Part of a small language model's weights.
Architecture: RMSNorm before each block, no biases in attention or MLP.
Each number is 50 + 12 x the weight over its row's rms, rounded and kept within 0 to 99. Layers, rows and columns count from 0. The size before them is the row's rms in percent of the matrix's.

# layer 4 MLP down (transposed), 320x192, rms 0.0582, rows 9-45, columns 128-191
101:46 42 39 67 50 51 51 53 50 51 59 46 71 54 53 68 37 53 61 48 66 42 71 56 44 43 31 53 51 26 39 34 23 60 58 65 35 43 42 46 60 19 57 52 46 34 46 65 42 61 48 50 40 66 36 50 39 39 52 46 41 72 58 51
083:61 48 47 46 60 38 45 55 61 39 38 54 37 44 50 75 33 48 47 50 52 57 53 57 45 47 56 46 38 34 50 46 47 56 47 38 54 46 56 50 67 58 51 45 35 60 45 55 49 42 35 48 44 51 47 51 42 31 45 48 54 55 53 59
090:60 53 44 49 47 49 65 62 68 34 53 56 61 50 58 67 66 24 70 38 70 38 44 49 35 64 34 52 37 60 52 53 61 66 28 38 55 52 40 68 47 59 50 51 51 42 48 45 65 58 53 58 36 62 56 45 56 39 50 26 56 58 28 71
110:49 39 26 56 75 33 57 59 61 65 47 47 48 92 52 58 66 55 35 51 52 69 49 46 50 50 53 46 50 59 32 56 44 70 68 59 55 40 49 45 56 51 47 56 56 61 71 54 54 46 70 49 40 49 31 68 55 32 63 43 27 38 53 49
096:61 56 58 52 41 57 45 40 39 33 40 58 60 58 44 53 48 59 69 41 48 60 59 76 47 59 45 38 52 50 47 36 64 52 44 51 62 43 40 51 48 68 36 33 57 46 42 41 67 27 49 39 50 38 54 45 72 39 62 55 45 03 39 47
113:58 51 33 59 60 49 54 62 50 50 46 53 51 99 73 63 85 35 62 74 35 42 45 48 54 46 37 60 49 55 49 54 50 57 39 61 56 54 50 49 43 66 55 31 46 44 47 52 46 50 57 39 61 50 71 55 61 35 45 67 27 45 66 52
102:57 32 36 58 74 43 40 61 62 35 69 46 50 48 42 53 38 52 41 32 50 40 50 40 40 39 55 58 66 33 45 63 40 54 54 51 50 46 49 34 61 61 64 45 53 52 80 37 65 55 38 61 44 45 35 53 35 47 61 53 49 48 35 42
100:66 46 51 61 41 57 38 64 49 47 52 52 33 44 13 69 66 28 53 43 49 47 43 65 59 47 52 35 58 67 32 37 55 64 58 53 48 66 50 65 53 55 39 62 23 32 47 61 62 74 41 45 49 40 38 47 50 49 44 61 58 73 27 56
090:44 46 52 55 56 32 62 38 32 62 39 59 41 53 32 57 54 41 41 63 12 38 48 39 41 76 65 39 43 54 58 57 59 49 42 69 67 53 32 32 48 77 51 44 45 32 54 38 52 51 49 78 67 53 56 43 28 66 67 30 42 58 48 45
114:45 49 56 47 46 61 55 36 44 47 55 58 74 25 33 22 59 37 29 25 40 71 48 40 45 33 53 54 52 44 64 39 33 50 39 39 29 41 36 50 56 39 25 81 67 53 53 45 68 57 33 52 49 39 40 50 65 41 87 61 57 57 40 51
082:42 47 56 60 56 46 46 58 51 36 57 57 50 72 45 24 49 57 54 37 64 43 54 49 74 53 35 34 44 43 62 50 53 54 27 36 47 63 49 56 53 40 42 58 40 32 74 27 53 58 44 54 53 60 44 49 56 44 35 55 77 46 58 20
094:57 39 52 38 72 49 44 41 64 40 64 53 50 47 32 16 68 52 43 57 44 45 42 39 55 56 38 52 60 46 55 43 44 55 31 58 44 60 44 62 59 72 30 44 68 39 59 35 31 50 57 49 67 51 52 60 50 30 34 30 60 51 71 70
109:42 77 42 48 56 39 38 52 45 25 59 65 55 53 42 35 60 43 57 63 42 70 59 54 66 52 63 47 51 61 53 49 63 41 25 38 34 49 38 52 57 82 34 59 45 53 47 54 50 58 63 55 54 41 49 40 54 38 56 56 49 32 69 59
105:38 50 44 45 49 63 54 63 55 30 48 57 58 48 51 53 45 57 59 36 74 61 69 46 38 75 49 57 48 33 58 58 54 47 56 52 52 54 48 42 67 58 38 70 50 60 85 25 57 64 23 35 57 50 65 48 40 56 45 49 47 20 48 44
101:39 46 61 46 58 50 48 50 44 34 65 35 17 60 44 64 55 71 56 50 35 42 43 50 63 37 70 38 28 76 51 47 58 46 42 48 39 56 42 34 59 65 52 41 50 72 53 48 62 43 71 47 46 41 60 49 31 48 62 62 52 54 38 56
089:57 53 56 48 53 28 47 54 49 49 57 63 69 44 74 67 40 37 38 23 81 49 55 51 67 55 55 52 51 56 52 60 52 34 69 65 44 28 52 58 41 53 44 38 36 56 44 53 55 55 27 80 45 62 27 41 46 39 53 51 46 59 29 53
113:47 44 30 61 50 52 70 42 60 52 55 63 47 60 39 54 42 44 37 57 56 71 60 48 55 55 70 55 57 51 35 54 27 46 28 35 37 48 52 71 39 86 50 50 62 46 48 50 58 69 30 48 46 54 44 69 28 65 60 69 59 48 48 49
093:60 57 56 56 52 51 51 49 59 35 20 38 39 66 32 52 56 58 44 50 29 70 56 46 70 54 41 50 57 45 38 28 51 40 67 42 52 50 52 47 73 38 40 47 53 61 40 63 31 50 67 22 68 33 42 32 42 53 62 47 47 55 56 31
112:50 52 63 42 43 42 36 56 73 54 53 57 58 59 30 55 55 43 34 59 81 52 46 37 36 66 31 44 54 67 26 47 45 57 43 41 52 46 46 57 52 59 44 48 37 40 60 62 44 62 46 67 60 66 62 44 41 53 28 57 43 48 18 84
103:40 46 68 78 48 62 41 39 48 51 43 60 48 15 54 68 63 22 42 32 53 61 63 55 46 58 58 52 59 48 46 37 50 51 55 27 61 34 64 56 68 50 43 67 34 55 56 64 66 47 44 53 46 77 54 50 59 53 47 58 53 63 55 35
103:54 45 38 51 62 92 45 65 44 50 37 30 55 52 29 41 39 46 44 41 33 39 53 51 53 34 65 62 56 36 35 45 73 51 43 53 49 47 53 52 69 70 37 40 56 60 31 43 30 31 68 44 56 42 48 55 49 33 56 59 67 51 49 63
105:58 53 54 29 52 32 41 63 34 49 55 64 61 48 34 35 53 47 54 56 25 29 62 59 50 57 50 37 49 51 39 34 46 49 71 63 44 43 47 52 56 55 55 63 41 45 38 59 74 72 65 47 50 37 45 54 49 50 47 63 57 54 59 42
080:47 53 52 58 39 59 59 62 45 57 64 47 44 39 47 34 34 44 53 49 22 53 75 45 60 70 37 39 60 47 67 49 71 54 44 58 44 45 44 36 66 46 56 50 46 36 68 72 43 48 53 46 38 43 49 42 45 51 59 45 54 50 65 51
098:51 48 58 41 52 17 44 34 45 60 48 54 51 50 52 44 48 36 32 41 68 50 53 50 41 63 54 37 42 55 15 40 45 56 47 66 36 39 56 37 69 65 49 54 66 49 58 49 51 57 37 79 68 49 61 59 32 73 46 50 61 35 49 31
109:33 43 53 38 71 30 44 44 35 43 67 62 48 40 46 36 47 65 51 42 60 43 49 54 23 64 66 34 58 57 59 25 33 19 42 51 49 57 46 55 67 42 37 54 44 37 62 47 48 47 50 55 36 55 67 61 44 38 58 31 74 48 52 27
098:51 39 48 31 66 53 67 48 66 56 69 55 50 40 63 45 65 48 33 46 45 32 52 32 41 49 35 56 49 53 49 46 27 48 58 25 57 40 40 54 51 64 51 49 51 42 77 54 47 53 63 81 72 49 35 44 65 75 52 48 40 50 57 62
108:58 48 42 58 81 52 37 53 72 60 47 34 40 81 39 54 66 48 51 57 82 57 58 42 44 45 47 47 73 39 56 52 40 50 39 45 75 56 47 60 49 32 48 54 42 42 44 51 60 46 22 29 41 47 39 34 52 53 46 66 51 81 44 58
110:64 55 57 38 59 59 63 60 56 37 71 34 42 38 23 68 53 38 53 58 45 53 40 49 39 54 27 49 53 26 56 46 63 43 51 42 65 44 51 36 50 57 38 50 55 38 54 60 88 51 73 30 40 64 48 33 55 55 44 48 56 55 47 52
093:45 43 71 49 65 57 42 27 52 43 65 33 44 54 34 41 44 43 56 51 32 50 69 43 57 57 72 80 45 43 40 48 41 45 54 67 43 52 40 35 47 40 50 57 56 49 21 41 64 50 57 49 44 67 51 54 38 45 61 61 73 34 54 43
106:34 44 52 48 49 45 46 43 60 68 41 51 36 40 41 35 41 67 47 71 47 43 61 33 40 58 56 59 61 63 66 49 33 52 56 47 40 50 45 55 62 26 41 57 66 44 53 32 52 48 69 57 60 38 61 70 48 56 42 65 47 47 25 64
112:52 61 65 40 39 53 47 58 62 59 65 28 54 36 64 54 57 41 53 53 54 53 66 54 41 51 35 48 21 28 70 49 67 48 60 47 39 54 30 55 51 38 50 57 41 47 41 53 45 58 33 88 55 43 58 46 57 35 34 55 67 68 54 56
081:49 42 54 51 47 71 46 49 47 68 28 54 62 39 50 61 49 33 57 43 43 65 45 48 63 45 73 37 37 36 50 59 41 51 42 56 49 45 29 51 48 49 56 65 58 73 68 38 57 52 65 62 59 63 62 50 46 48 75 50 58 40 53 43
105:65 51 34 54 52 40 62 55 54 54 39 47 68 31 57 46 63 57 60 48 33 39 38 29 52 42 33 46 53 32 64 36 58 65 69 36 60 45 58 55 60 24 57 66 36 32 55 50 75 58 51 67 33 36 37 56 50 37 56 43 44 67 41 77
098:50 57 37 24 22 24 71 40 50 49 49 55 50 58 41 43 50 63 57 56 37 56 37 40 30 55 40 59 57 52 43 51 47 49 47 36 48 51 43 57 44 64 33 58 77 56 64 40 60 68 60 54 60 37 65 47 41 53 57 45 64 34 30 58
093:63 50 51 36 49 65 38 64 54 41 39 59 41 47 65 57 45 62 37 35 35 61 30 40 45 55 44 36 53 54 62 42 67 60 57 47 57 64 63 44 46 52 66 51 49 52 50 46 32 25 34 44 56 32 53 39 58 46 52 28 71 45 27 47
094:53 53 50 42 31 65 52 50 66 57 61 42 29 50 49 59 44 70 60 73 37 44 60 22 62 61 38 62 34 67 52 25 37 56 45 58 57 47 39 71 40 47 60 51 48 63 37 70 51 54 56 70 55 51 53 57 77 76 65 54 52 60 40 52
114:42 58 49 74 47 45 69 40 59 66 46 57 39 52 72 33 56 59 45 31 73 51 63 48 51 33 31 65 23 58 62 47 47 57 57 57 45 39 54 51 65 29 44 49 38 61 46 45 51 60 56 73 55 53 54 51 53 50 54 40 56 39 43 59
# layer 4 MLP gate, 320x192, rms 0.063, rows 10-45, columns 128-191
086:54 56 34 37 72 62 71 38 82 61 38 44 51 54 20 47 42 38 40 46 40 45 37 32 51 44 41 52 34 52 28 53 51 64 55 49 54 46 58 70 64 47 57 73 50 40 51 54 42 36 56 28 52 54 31 73 50 17 51 57 60 60 42 46
083:58 35 43 47 54 54 36 26 41 67 72 60 44 63 49 45 65 74 40 49 55 47 76 65 51 41 40 44 58 71 38 43 26 44 43 60 57 51 57 61 58 48 49 45 49 51 48 76 42 50 65 34 57 40 52 41 48 74 44 62 41 52 45 45
117:48 57 28 50 66 41 45 49 65 42 45 47 10 64 55 51 65 64 25 38 44 58 48 54 28 55 44 53 50 67 38 66 56 67 66 54 55 46 49 35 51 40 35 72 46 48 65 50 53 57 53 64 39 46 53 62 49 48 48 72 26 37 59 43
091:29 71 32 51 59 37 44 38 40 26 66 33 29 52 41 53 62 52 63 59 52 53 31 36 51 37 42 43 49 25 65 50 45 69 50 26 67 35 41 63 30 41 40 36 53 53 45 47 64 62 42 62 63 58 60 33 36 51 36 48 51 57 50 44
114:35 43 48 39 51 63 71 51 82 57 57 44 71 43 46 57 38 43 44 26 50 44 52 47 55 50 41 17 56 52 39 48 44 38 45 53 43 55 51 52 80 29 70 36 47 61 51 47 40 39 57 70 57 47 47 64 53 75 36 63 83 68 51 67
101:48 48 38 47 68 55 41 65 37 45 62 68 69 56 55 53 48 45 48 64 49 57 46 46 56 47 65 19 45 58 58 35 35 39 54 53 54 40 63 55 75 27 38 44 48 64 66 54 53 65 56 55 62 41 64 33 43 46 72 43 57 48 40 53
098:60 27 65 63 52 73 70 39 58 58 37 35 39 27 49 72 63 45 47 43 66 55 64 64 50 67 55 46 23 57 31 27 33 43 47 57 53 57 61 32 47 67 57 52 47 49 43 53 39 65 68 60 30 31 50 51 44 63 55 57 36 45 39 57
087:59 51 42 31 36 27 54 63 69 58 56 59 29 52 53 58 59 62 54 48 55 62 61 56 73 15 39 67 68 39 37 51 41 44 55 50 32 51 42 60 74 38 58 53 68 84 31 53 43 35 45 44 42 60 57 48 70 49 35 49 59 46 50 68
111:58 50 30 47 39 42 46 61 61 36 62 38 31 43 49 58 67 50 35 52 45 36 62 56 51 47 46 49 29 41 55 63 57 60 64 73 38 38 55 52 64 47 80 43 55 44 63 73 44 48 36 53 46 45 64 78 43 61 29 41 67 43 45 63
082:28 42 72 68 49 48 43 47 29 90 66 63 41 55 55 41 44 53 48 50 47 62 67 49 55 45 67 52 64 48 37 49 57 59 52 58 54 48 48 40 51 65 30 50 43 56 39 46 39 44 23 32 37 49 77 45 67 32 51 54 48 35 56 48
088:43 58 52 47 21 61 43 45 36 53 33 54 56 20 57 44 52 57 49 34 44 69 48 56 68 41 52 54 31 38 43 57 27 47 59 49 39 44 63 77 66 46 60 45 62 38 32 40 46 42 53 58 75 36 63 49 58 68 48 66 50 50 39 56
108:49 35 49 47 47 51 43 58 60 57 47 31 63 26 57 54 75 72 50 52 46 37 47 72 44 26 61 82 43 53 51 56 56 61 56 52 28 46 67 57 49 58 54 53 52 52 61 51 26 50 09 53 44 50 63 53 50 62 38 62 49 45 61 43
104:37 47 44 36 51 69 61 28 66 44 57 63 58 44 52 41 54 59 49 40 47 56 64 51 53 67 64 66 57 45 59 58 55 42 60 60 39 61 31 57 51 64 42 75 33 52 64 34 59 52 38 57 42 46 52 38 54 44 59 39 47 37 45 46
101:43 56 35 64 73 54 34 42 24 51 54 42 57 53 61 53 58 46 59 63 45 36 59 45 50 37 54 69 42 39 53 43 46 66 69 49 74 35 32 53 72 48 40 49 44 55 48 49 68 45 55 69 67 35 57 56 24 52 55 45 55 28 56 60
084:41 41 65 40 50 57 43 50 55 50 49 64 57 39 46 45 63 58 33 57 54 34 33 39 74 59 47 41 43 35 69 33 33 44 44 63 58 49 44 58 50 25 62 73 58 70 52 57 41 52 53 59 60 58 58 78 56 56 43 39 17 57 44 73
113:59 73 41 58 56 55 51 46 46 62 60 32 62 52 62 48 56 56 49 52 69 33 63 75 50 24 67 59 46 46 68 59 44 47 39 60 38 43 69 61 55 36 49 58 50 47 40 50 39 41 47 42 52 62 62 62 35 48 30 43 29 39 59 75
093:51 38 09 37 59 73 23 44 36 39 44 51 60 48 53 59 49 67 42 42 53 67 45 33 61 50 40 63 53 35 29 38 46 60 56 55 60 34 45 33 55 52 43 29 66 49 57 54 43 44 62 48 43 24 50 48 35 43 57 49 51 73 38 43
107:38 47 64 33 41 54 39 58 52 56 55 59 53 52 54 53 62 48 17 49 52 58 35 59 68 64 51 30 58 71 32 52 55 55 58 38 40 26 24 58 54 64 36 55 33 37 64 47 48 55 38 73 34 50 59 57 42 47 28 34 28 47 31 57
096:63 63 65 53 62 42 46 38 53 56 31 44 35 38 52 55 53 51 38 64 48 47 35 56 47 63 62 41 63 52 49 49 49 42 43 43 48 58 58 64 39 42 46 35 44 85 43 46 28 54 40 48 48 46 59 52 59 51 49 43 47 58 61 88
102:71 54 11 77 32 45 62 49 36 56 35 48 48 54 66 56 52 46 39 40 48 63 72 27 33 33 36 68 67 73 40 56 58 52 68 63 52 65 48 50 46 59 33 36 47 81 50 48 62 44 62 51 52 53 37 42 66 55 51 39 74 39 40 54
118:45 52 41 40 43 37 62 72 31 43 57 42 60 38 35 52 26 41 61 50 48 52 57 52 43 41 53 31 33 32 63 42 43 58 49 52 71 58 53 48 58 46 55 39 75 35 55 57 70 56 64 58 59 45 40 47 37 45 18 44 56 32 40 51
079:29 40 69 61 48 41 52 31 56 79 44 35 52 30 30 61 53 59 59 48 51 64 62 65 63 46 57 50 61 51 47 66 55 55 52 46 51 45 58 51 61 36 57 65 52 54 57 55 58 46 42 34 56 53 51 39 46 47 53 69 44 63 55 54
097:46 47 44 61 45 35 41 58 32 62 45 67 65 51 53 39 26 48 45 53 47 46 60 62 39 49 52 33 56 56 57 50 46 55 33 50 40 61 71 38 61 65 48 31 47 47 62 48 29 62 52 52 54 40 50 38 36 56 29 42 49 33 30 27
125:59 44 47 64 56 49 35 47 48 44 42 57 43 55 50 34 51 55 45 44 50 50 52 39 33 46 65 62 65 58 39 34 44 44 66 47 42 50 34 49 43 52 51 57 44 53 68 67 61 60 28 45 40 38 45 65 45 40 50 41 70 36 40 46
097:40 55 53 69 57 39 78 54 63 61 20 45 39 68 52 85 48 56 54 59 54 39 54 58 60 57 57 69 54 65 45 76 83 39 47 82 60 54 38 54 22 34 40 47 54 69 30 58 39 48 46 39 41 56 66 53 43 51 39 52 42 56 39 44
104:56 48 52 55 35 63 52 51 55 40 69 15 36 47 41 65 81 76 52 59 42 50 42 56 68 32 52 72 70 40 60 54 46 48 62 32 65 66 55 43 36 44 65 38 57 47 49 60 48 39 40 41 42 53 56 46 39 59 38 77 37 79 53 48
106:60 43 52 44 55 69 53 87 36 57 44 38 51 40 57 47 53 70 55 74 73 50 58 59 38 50 55 49 15 33 45 43 28 36 61 46 52 62 43 45 68 50 57 33 69 50 59 58 57 65 45 50 37 60 33 43 45 56 63 50 77 64 37 59
092:49 31 57 40 24 55 54 72 48 65 50 69 46 59 48 57 61 36 69 46 55 47 56 38 52 44 48 41 48 69 36 43 61 53 38 54 45 50 38 36 68 43 28 45 56 32 64 33 39 71 43 53 51 36 50 41 53 39 46 47 44 48 43 45
102:57 71 47 52 61 49 53 51 59 44 34 40 45 42 50 52 60 43 56 24 61 45 62 23 42 40 44 51 35 44 49 76 54 62 43 52 50 41 68 37 52 55 69 58 53 64 49 73 31 46 17 47 59 63 53 60 31 60 30 59 56 78 61 39
111:68 55 49 59 83 58 51 42 64 47 54 51 38 57 50 33 22 56 36 59 51 57 42 45 66 51 53 63 63 55 63 59 44 62 29 43 47 40 58 47 47 51 52 54 69 70 49 67 47 65 30 30 55 63 58 56 41 50 47 51 38 40 67 68
079:54 33 46 49 51 46 38 35 46 46 36 68 51 50 59 44 45 38 38 27 51 32 40 36 47 78 37 50 54 51 42 54 42 43 40 66 45 35 55 63 38 39 59 61 53 79 35 72 55 72 56 53 35 24 49 51 38 43 60 44 45 36 52 36
103:54 28 65 50 64 49 61 22 77 37 63 51 57 42 47 27 47 52 48 64 41 35 39 40 43 40 39 71 69 43 43 40 75 51 50 61 58 37 37 55 61 21 45 53 43 65 54 33 55 48 66 66 67 52 38 47 78 37 44 48 39 33 51 47
096:51 47 44 58 36 39 55 49 59 65 60 52 51 45 53 40 40 55 28 59 43 40 58 48 51 47 36 58 67 44 41 46 44 42 34 46 50 59 57 42 48 48 46 24 53 44 56 32 36 41 63 47 45 44 45 64 52 40 49 62 62 26 62 50
089:56 44 42 63 67 34 57 46 50 66 34 47 42 71 46 56 58 26 51 66 54 57 63 70 52 71 64 39 35 27 33 52 47 25 50 56 25 47 42 35 53 42 43 54 68 50 51 58 41 58 31 33 46 46 51 33 34 45 59 67 45 69 51 71
089:66 42 49 64 58 59 56 58 34 43 57 34 56 57 51 40 51 59 43 74 56 40 34 55 37 25 24 59 61 43 50 65 44 59 43 46 29 56 38 65 54 42 41 44 22 51 55 40 64 45 40 44 65 51 53 57 48 52 15 73 48 49 58 49
127:57 34 66 51 65 49 52 67 40 56 53 33 62 75 41 44 51 43 59 70 60 63 60 56 45 39 34 44 59 59 29 46 45 46 47 66 41 47 49 32 66 78 52 26 53 44 77 73 35 51 39 44 30 50 57 39 53 32 57 35 49 60 31 63
# layer 4 MLP up, 320x192, rms 0.0607, rows 10-45, columns 128-191
080:52 51 32 52 67 45 48 44 48 48 57 47 27 49 62 53 48 53 56 57 56 65 70 63 52 55 74 33 43 63 61 60 44 53 39 52 54 52 49 48 52 73 40 38 50 64 49 73 40 59 30 65 46 48 70 23 42 49 43 52 39 50 51 52
091:30 39 44 54 60 59 50 64 65 50 55 54 57 57 56 39 68 45 64 53 52 41 50 42 51 61 68 52 27 64 34 46 56 62 35 39 29 42 44 81 43 39 46 54 33 44 54 47 44 52 66 41 68 65 54 52 57 42 42 51 49 40 42 67
120:46 43 58 53 66 59 77 39 50 62 54 35 48 42 54 57 45 62 57 57 55 60 40 57 48 44 65 62 26 28 67 59 32 48 37 47 59 76 42 41 37 59 65 55 80 70 49 60 35 56 37 33 32 81 62 38 42 56 44 51 59 55 55 59
097:28 52 52 29 50 48 28 51 46 33 58 75 58 46 44 48 30 67 69 35 48 28 34 38 57 72 37 28 34 53 60 37 43 64 54 47 60 71 63 43 56 48 51 43 68 37 53 28 48 57 56 68 49 49 53 53 45 69 60 43 34 51 38 57
108:49 23 42 51 42 47 33 48 37 43 48 74 65 52 62 55 39 31 60 69 53 65 60 39 38 44 56 46 37 57 48 26 50 43 53 54 61 40 44 48 50 62 39 29 26 40 52 55 57 35 62 63 52 30 44 44 55 40 55 43 51 55 43 41
105:53 54 65 56 54 56 32 66 46 50 54 56 63 33 37 62 41 58 54 22 55 46 59 43 52 44 60 46 56 44 52 43 37 53 32 49 43 56 46 59 62 57 56 51 55 52 57 62 39 41 54 57 55 69 51 65 55 70 56 45 42 65 61 34
098:51 33 53 40 46 43 55 54 43 57 58 52 63 50 56 29 39 29 42 50 42 62 26 44 25 82 40 27 51 74 39 18 38 38 62 38 59 52 58 50 65 55 37 57 45 45 56 39 57 65 69 56 49 21 43 59 38 37 66 32 68 50 51 44
089:55 61 72 62 45 40 57 48 35 56 66 73 47 52 45 46 52 57 50 49 49 60 77 48 76 66 62 39 40 61 70 45 48 27 51 63 61 44 58 51 56 38 69 36 59 61 32 39 33 38 48 64 46 51 48 66 57 41 52 37 38 42 42 49
112:34 77 44 73 41 58 58 58 47 46 51 36 27 23 50 50 72 60 53 48 44 42 39 40 58 60 48 65 56 35 55 78 60 68 66 35 57 43 64 57 26 41 57 33 48 55 42 43 55 40 39 53 61 45 47 51 53 61 38 50 58 45 50 48
081:44 41 46 33 50 45 32 43 58 36 36 69 64 67 39 51 54 34 51 60 35 61 53 56 47 60 78 53 55 68 58 48 52 40 47 45 25 48 31 43 67 69 59 40 39 25 71 49 45 49 58 38 27 57 43 38 48 63 30 34 56 58 51 14
093:51 56 59 63 50 42 56 64 51 65 44 41 47 47 56 85 19 42 72 42 59 49 47 70 51 62 53 44 34 45 44 45 55 42 58 48 48 40 70 52 56 57 64 47 30 52 47 67 60 68 53 66 32 54 64 37 54 56 52 49 42 46 38 43
102:54 62 36 57 60 51 58 40 42 53 44 54 38 35 61 56 64 75 59 51 42 72 59 56 45 51 46 53 62 64 43 60 48 54 47 33 51 60 64 31 24 58 63 57 42 50 36 42 41 36 36 81 43 69 33 72 39 65 43 67 43 55 55 45
101:66 44 47 48 48 48 52 52 64 71 47 49 50 59 46 46 29 34 43 56 54 51 39 66 56 55 71 60 56 62 47 33 46 43 46 60 41 67 33 48 40 41 39 44 51 50 50 53 35 55 53 38 38 63 37 68 57 50 60 51 49 65 63 85
102:62 62 63 60 39 54 67 56 33 59 41 28 40 39 54 47 75 52 78 39 42 57 74 43 38 54 74 31 50 54 54 54 45 65 59 43 50 53 57 41 33 51 61 44 38 46 56 40 60 33 41 59 48 51 40 56 33 53 31 46 69 45 86 60
087:45 42 53 48 64 61 25 48 39 40 44 43 64 66 55 44 56 61 53 56 48 59 61 45 30 64 37 45 60 50 59 51 38 50 49 42 30 65 38 49 50 64 58 71 36 18 59 44 39 40 65 44 70 48 55 41 40 48 52 43 56 35 27 20
110:48 67 37 68 37 60 51 66 62 44 60 40 37 35 45 56 64 68 61 46 58 24 31 46 66 31 49 51 34 33 51 62 71 60 59 34 62 46 28 29 23 49 73 55 54 60 42 38 70 40 49 67 46 48 14 54 40 32 42 56 40 70 51 50
087:47 42 59 41 52 38 47 52 17 45 70 65 62 59 41 55 44 24 47 56 45 71 47 64 49 42 63 41 69 67 45 36 48 33 31 58 58 47 49 56 54 40 56 64 42 36 66 44 62 45 50 50 71 20 64 33 40 57 58 63 61 66 44 25
107:44 50 44 70 63 46 65 51 49 62 42 49 61 69 57 52 40 64 57 59 50 57 71 47 38 50 39 66 35 46 66 47 35 45 39 52 57 76 89 44 60 48 58 61 61 65 51 65 30 38 63 28 55 63 61 43 33 34 74 61 73 52 39 68
103:71 62 50 27 41 39 29 67 51 49 52 25 57 58 49 33 44 67 49 53 33 68 33 44 31 51 58 52 55 54 44 55 64 33 38 26 65 58 59 45 48 47 33 50 45 53 51 48 41 59 69 32 46 37 30 56 39 39 53 70 65 52 50 49
098:39 40 40 54 35 38 57 56 49 57 52 60 54 67 46 78 45 42 56 50 49 41 46 61 47 62 54 35 49 79 36 49 39 50 40 66 51 61 51 47 81 44 53 49 33 60 53 20 49 55 70 36 47 39 47 44 55 47 73 46 68 49 41 47
117:55 60 66 52 44 57 57 62 35 33 47 49 48 36 45 55 63 54 66 42 51 62 71 56 62 30 64 41 38 33 63 33 47 48 55 35 54 63 56 54 58 50 70 42 62 49 47 53 65 68 85 61 73 41 36 52 44 43 27 48 40 51 52 68
079:49 62 36 50 59 50 57 53 60 29 72 31 36 52 53 58 51 44 43 46 38 42 41 47 46 53 65 52 65 53 42 76 68 66 34 54 28 45 61 37 47 58 23 49 44 57 53 81 46 62 13 52 39 56 51 49 46 27 42 49 45 42 59 53
093:62 68 62 27 63 55 65 42 59 40 62 52 49 62 32 59 69 56 35 51 50 65 40 35 52 44 47 46 52 51 36 49 49 51 61 45 44 53 58 69 43 44 56 67 72 68 41 54 51 42 30 58 54 58 59 71 69 45 61 60 44 79 50 53
107:35 56 37 41 68 49 62 56 49 58 45 32 35 39 50 48 66 60 45 30 53 19 20 41 41 59 45 50 36 34 49 58 70 65 68 43 49 46 64 60 46 52 38 55 50 53 46 26 54 53 38 48 49 57 50 55 49 61 31 49 43 27 57 32
104:50 38 41 55 52 41 20 36 63 39 60 48 28 46 61 30 48 62 43 69 49 53 46 59 44 59 45 52 49 59 49 54 55 56 63 57 44 37 20 70 43 51 71 52 41 53 46 62 63 38 56 48 61 58 38 56 75 68 42 67 47 50 52 48
103:31 72 34 55 49 47 50 36 62 58 37 52 47 70 47 60 43 20 47 44 56 74 48 53 38 61 43 48 50 37 44 53 65 74 53 49 54 59 27 51 35 49 32 64 33 45 41 50 64 29 35 41 49 63 25 52 51 45 51 54 65 41 79 66
111:68 37 38 34 57 68 62 69 50 69 69 40 58 50 50 32 51 49 53 66 51 62 36 59 34 50 44 56 43 44 52 37 58 35 55 42 45 57 71 27 65 54 51 54 53 31 58 65 72 69 62 49 30 58 47 46 49 60 49 54 76 51 46 51
094:66 53 62 51 69 60 56 46 32 42 38 68 44 51 58 35 54 57 47 35 46 37 44 34 65 56 42 60 54 50 45 58 43 65 54 53 42 19 47 52 64 57 57 67 44 34 47 26 49 68 40 66 53 53 48 50 78 54 65 43 46 59 44 62
108:56 60 39 49 49 57 57 50 48 48 63 43 69 42 48 31 44 40 57 50 55 57 46 76 65 50 53 20 64 49 17 44 42 40 48 54 38 50 58 40 37 31 43 55 47 46 50 39 41 44 51 45 32 70 67 55 67 30 47 37 53 54 67 40
108:44 25 55 50 45 55 34 54 21 37 54 59 82 43 47 39 51 55 44 56 54 60 63 36 46 28 47 43 53 50 58 40 33 35 55 51 53 45 58 54 51 57 44 44 45 36 58 50 62 32 56 56 70 52 47 59 42 52 52 22 42 53 37 54
082:28 48 64 52 55 67 67 60 72 50 56 45 52 54 58 62 48 64 51 49 53 41 28 40 38 41 29 42 61 53 47 56 45 43 49 53 50 53 38 64 62 44 48 39 59 52 52 56 42 56 45 68 53 73 57 67 74 54 74 52 56 29 47 53
106:38 42 31 41 31 70 59 34 76 63 74 55 43 50 47 42 34 47 43 71 38 49 54 36 42 48 56 56 65 72 32 55 61 41 47 69 42 36 28 49 57 26 57 45 38 56 67 44 52 44 49 58 59 48 54 53 60 53 63 39 68 23 40 62
099:35 34 40 43 43 73 50 63 48 58 42 46 40 48 41 71 59 42 39 43 44 57 64 50 72 26 59 60 34 46 63 60 42 49 40 16 57 49 29 48 58 59 36 66 65 52 44 49 57 56 55 43 40 66 40 49 52 38 63 57 57 60 42 31
094:58 37 72 42 41 51 57 53 58 36 35 45 51 40 58 68 49 38 46 31 58 54 36 35 40 53 45 41 42 54 61 41 57 55 62 36 64 53 57 56 56 41 60 46 39 53 45 44 37 15 41 40 68 38 37 27 62 28 38 61 62 71 37 44
091:48 35 39 38 34 50 31 43 38 47 65 64 52 64 53 53 54 61 43 26 48 61 42 49 64 45 51 47 53 66 59 35 31 51 62 38 35 51 53 48 49 47 48 34 59 71 60 61 50 31 54 60 55 41 67 38 36 62 45 42 67 64 54 29
117:45 44 40 69 40 38 57 47 45 63 29 55 50 53 63 65 55 60 48 30 43 44 39 33 49 35 57 45 38 72 67 49 44 48 38 39 50 39 61 58 61 32 38 32 46 94 57 56 49 48 69 54 72 39 65 58 57 51 55 66 40 31 60 51